Part of a small language model's weights.
Architecture: learned positions, no biases in attention or MLP, untied embeddings.
Training: a variant of Muon for these matrices, 121M tokens, 3705 steps.
Each number is 500 + 40 x the weight over its row's rms, rounded and kept within 0 to 999. Layers, rows and columns count from 0. Numbers have three digits each. The size before them is the row's rms in percent of the matrix's.

# layer 5 attention value, 96x96, rms 0.171, rows 0-95, columns 0-47
123:561497474513543483517470470488548606508506507525498503504576460436440430461554509440527478486544431525506491499502544432571540493443480543449519
122:448540482561549522527480474555523508448456510463419474535479457453438486539548499485397488542526505436545473519539471485453460519531539540526578
107:502457472468454437447477587542434466496492475456474482551497523450516506484486508459489401479550487547531619522480499448500488497490513563481551
114:494445557543434553556561508547476530509538559512540542416473475506470488515540480554450459486496500525499516527553496536528478460475481519517535
108:449567539407492465480459488553493526551545535482482509516481483455495544490470449499541472452481583497503540437459500587536489504450524524561475
109:435464504457531434471471563457486435401549424491486515491520584520496450521543482474486482450499540495505476510515476531495544478486536554436555
116:500556487460432448477484527490551499553485534497552642492486441452526494532482508553529459508481439454520464517539501477501445438500512493499488
103:456518475513537430503494518500537431499515512511557448544505510500450532557516532528476478442499425495478412427504559467564552519483446432424506
107:490467452487480403581531472484504462551546433480587477489480515438435575518532505506559527484555490462469467512454439533461490538454506518530489
114:548487470516499537450519496433549510517517447537529503569478463496520475409442527458470500506492481466481529434493553526467504526440516541518514
126:530543399440495471508536499546437444524522537515499584532513406540521455463472475471490500524574463494520574486477535473484437456524444527523498
104:456498438482445530492498521545453531560452553526446517480480503461431500413446513534485508504531525531502480494538459495493440492474472505493474
104:484486471498541530443454554588437424450512488479504483554512482510513497486527433469526478465458499533543364518517465503467514503487500553447490
108:511465512480493452413516563485467553494559529500481553572476476540527480503541507478533470532472467577484394535504442540518530509523439496549504
115:491502523496504432546524521502504549489529451469582452545532539511469528413460592480476489535488611460475506477540473501516489447466500523564473
105:496458503516547542569570500467509485505533512452497496563549489461412567510495495571474598526507461535494496408466516503539553474504483515537583
110:455560508516482454544558472417513590512530528553441503415504523494465488535533507516465485501504507570451408503438538441517519590471472580511497
100:509438531476521521478537549464511498481446574486565450466490459563533437542579525481485478538480487505517526535478514472489464491413526482540472
115:529541581491486496530511483538557462473461497464467480503476476447514573547561469470520467509465469483569505498498613498431520398490545552442442
099:426453459545529529484489569538543518476537502477510427479513521550519455638552467481494560473546496442480544488541489461508453488494503510456477
117:544521532513474512546560485578445518477494519487512448542480492576537497451490506440500445503493452502443551548521489566523550419474504585444551
119:448531504564495539452452553425476532536526495541558449533499481502563496535537524469462488560462478492469516503529537499531527463548447461541525
103:532507513467548566536457503575538440526454466464555489445445513503402486478513499477506480563447539480470522562559469512435528553474504486574533
118:484530526395501474479492486450434482512579449492507476475521540513517418513524570522537490435501501492561529521508536579503567557564503511537552
109:455564505527583499537543567473531443482497510563559478468464411536465522496479534555539537479523477529437516406517500527478490520530443458519512
104:444599477569465520478527486533579475427466524510632482618491504470510475499486507483486464510468498511521513488485500532508484576566472488455492
106:544481479483337521489530415573457497519500519487526494547479513474421500502545454486490528486495523565409503510603478508522510473519506504446525
107:465450602487465516505502499490480403513475421424488592464527468470533542430603490490553534480454509536556552493536496490540426518474529495541537
109:476457550534474453485539462561522479511538530528547472526482539490505452460480464463424517570465503436468530547472431435516614503477567497505469
110:517647443468532513477498522536425561502526476541458490489550521480505501511485468525509533520473528567543489548482505519458437472562463426460479
116:492560518445508593475506472476453439555500486493514536521526510478515450459552486541487516525537474482467467486492584513575493574471471518481569
101:504453496515423494550459456521577516474492508519510494456456528417468477536471485466504493462490457580534492515441470511521523573561426486430474
101:546485531519513477491515487605521439497486549508556437514476478485445433514501554506555588462494422491488499538511471501494505543540499534485487
090:462450479484567476482494466492504392607447422503458528421504522461509452520477459538500536482501571474505512465532539479433483555515513408506464
083:510485417479511506477483521448487513477618520510421505508496527519530486544417545511433408484545571484486502471494472488481490510565428459491516
101:534547534497493494527511471481537519532548428556502427530537546414517522497477407469457469548486462501528504556506493480565538483493518518505484
088:455425519473533528478526548499473528548505580500527525498472444520428532518509525510476461484475515476503538412485536473432592521461425464546625
093:452549524509503511490429491583564529510477545456512539516489456517472439512503460466515424490535521494562497496499541489495475522549557454499579
106:519500490445528493437540521442448483488530514521587520514513527494517511471488477484538393532532485426482532442547526485409466475488466475465568
088:485501487553442475489455484483586567532509430434474484486480556490500497491531478532486561422493472524469479551562508472555531566493508452513576
083:491538510558404473506518533472508502547460491492576480528513437468463531451491468425514546550527574496466509485521497463506487567429531516467437
092:520487426588485444540463580541535422524542500511507498569535495448483487513451483470527464478495498514497504573500401503441458502523492410528474
096:488541536521533525471536492458506531470507494488429450459517456524508502565422570530524497529566469549483525512561512499450498600453503472427507
091:499438550477547497519429517453550586568495523513507525481488476495556591483463531476548450423484488489500531500500584576439428497575517461489412
090:440532558422479491546454460512522499546504481481468519554531566470516518485578479537501490529444525486447465486530494525523509521465575505438528
106:493491580518573476447487500449472526489484552474539457502534446492527515503509508510502440483459458573492594532506528483489485491560553537498425
091:609503459477422486520510444437575544488473536483511548514514463551556460477511483568524491566488413485450493540501438537501537494529479542521485
092:504491483439526512461490511511475496510586473546485509477540583500499489509529528394583481474476560465521581459519489474429489474507476538480483
083:598472550450483553546504515456532541599521477441514532442483483521505495510482544513522579423498526552488518529527471459553497509435501503509459
102:436503500524510533526454526541463501553491461583515474480499590536539539476446488454554449561487477489438479460515465526565493516468539493502471
091:480464526495555442535424544538506556504503481528554501449477524547554540524435590504572431580529480474440527440457592472471495538498478442468533
093:530501561549512476618547517523491554535501475524438496447512521497471523487500439519511451489463513503481514519533493574530497531512553513420457
079:491494546552550493374515527463512530455561539499521447462553498534558522541564489599445535484502483565543464490504400491492480566491469443528502
088:449524515451511503518478505539549481482467506463481487469482504465560457524499495500522414470546539439537501487526537504534457474517512503412485
080:528484538431508511501503452515506490505478445404563527478490445400484469501555504516442452498532439516438426528530528426571504476515520516431524
082:440518545601523507553515533515534455503488503553445482458517551488506527518409476501509441484512540481455510483562531537475520504565479503422525
084:484468496539520530476513504532530463449479551511469520456461579449497485431470591507575505508505464517463462515545488466552450514575483472522382
082:453524539496502527482470505495596574502499518535466492501510549461478546508491496479566494538483539531490487415473488498474461495517526496445500
094:566471462468529620476484458506442487543484507486477555472480466497443453445525532492471505495453564507539487570482468528475491538530494513574531
092:505492494609553486501491477451552509453494528489538483538537457454450455471458580505459486413502499458626500454476553547484407439467477512504567
103:467510503526479520503463542596487418536467456526526481489438523458550548417436462456575379514521528549522534563593485536491523518473530464451451
094:491437476495506494528529470482496538522475515532509540466443501448461524506498491463472480579515466560517485541445420467492474531498515522534483
097:536494503535513538503559530526429522531505534494476573462453510449467541497512525550530480469534498502458535490580469447462432485539530553476473
094:580510436497453456499477490463485544477421522444549425545540462541532519543489517566525554453503477435467487557528520558503495490572539632479464
092:477498496427513527483528447540515499545515467444529563458456521484509435517454493511541536488503622555512516526461489474505422462453496541490508
084:482505492526420443592496485435481531518523533432511550518551395503469568472444564458559464573488454441526462489496553512494538490514503609531473
086:469518445504488410578532527499528580496557502437455480531558463527494493528550494542540497442501485552502457557531441485469458540482528577520431
084:495547531443589545464490496521509471551509504486514496527421492512537548502539450411437543513505484496432526560482445485513559457444468545453402
106:595492488496475535573502577446522457541518566496480524442411502483520505470480529510526498430539495488540522522570506534467522520530529480575490
109:493484470464569533483467524510501490425547475515547425398483442488476511525508575479568575505523491530501520460521516470498509555491548477483497
111:549493459420545503457459526562471423544515533532497496513484529435533550503484435490513501516458508487502530438414561514518526474603404454469461
091:481423567548420520554573426533484529483429547533519475513497490477494512554529516541463539537501432577462525475470535498567500425489480441490479
094:458560569506482497461485511504528523494516493447549510563502554456527579500491439473494475580462481530480561513472530544483419498487530455465554
091:437529502466539443537532520536412465533511472516486477456505482538484466526465465475549487480520478506504482520520585466462480495520472462465529
102:452572473532530511514534504506542446439568556489480430522474532530464534452432563518421491490526467545538458502590505427532489597559472555525451
089:488448492471445553574474561506518545426473483508443563454506547504544527459532478491515485574438491511516502559469546524489440468524508452493454
106:508522472555488488463397473571572506473472496474500586515528528450487503462513429531539525450493527498563444523543509542539435520519468465413506
108:531524465508553521481515492560458465509462536557515497461493512483517506503491423501504477503581480451514545546533590445485517464532503549462479
104:566510465499476560546518517524461480474500559481470515470442503496507577512485460503557503408488476509527507471574508476518530418534511509484444
095:421597488466506411505493559538491493527506523532519539499493501461550481546530538563517499480537532487466411505518466502514457534439538435548451
104:514560383460469505462547473515475506528469548527464504471440505566474516519486494525578525564501540511460456527533443514404578475475477523527530
103:473475532450499426506454501543519513433534570497532473530415515484402508548519484534470487459435511434520538495499539528489557473519546488468484
096:529489508491548553511503476590547548497467432471501574508524479508442517497519525497449516493467530501514488470517562441532486470495480540453455
093:533453463525514495537616467527514393516449549511564526555489487450519513495515419539459587483534486529453480496557444510461474502468443532515512
092:513519487553512521499507458430521500509478497560387478431464549489551465510483501511431464436543485513534429496500490463553529426426568507408486
085:472486465501464471581477562450525498552508434480456482506536480462548543499421449487533518488497524540521570438393487513496480495564484453473395
098:525465503506453530516553500509521507444472550485520513503475454524495487529528565527481570546597486463428468536430455497528492484489575463566519
106:528396494461518472547460518477587469470456535462572439533441463451464461465488544535549539450522515496507562466497518507508493500497596467526504
101:573538418459489474540536466546442489552547485474472508498502487439457525449430508433519537419541523499503511492581550503492395381520526498548488
097:574497511536505519516515441549553521560496533490537475586562475493501469476520489453415524481494392434506515527535574536579511479465477502532532
087:529554567488495578545513444565576511493563449481448491502454504529497534497510483551493471553485461463469495519515515498485527452532457449447553
084:548501437475518546530565536541451474518454531519482490506449509527514487478506482540512497458505512528484528450555482540442426463488550580483528
088:481529474447569479478472567431472460538497459496497566445525490502532472549498536473475507560506537543485466527464500482460396479430494481485507
096:442520556427457465586490459437485492525608398522473443482484591459583475467463490558540485457503541505515481540473509537477456495512495481460547
098:482460499485523487483537499433467520561476553493497518501513487491477422519440510529427562550522478550529542515500493471508494572463397530497518
107:498505539467541446535427450492475373431500523561504459447459532536480535538473517486500558479516502430528499428463550583501495545498535488501534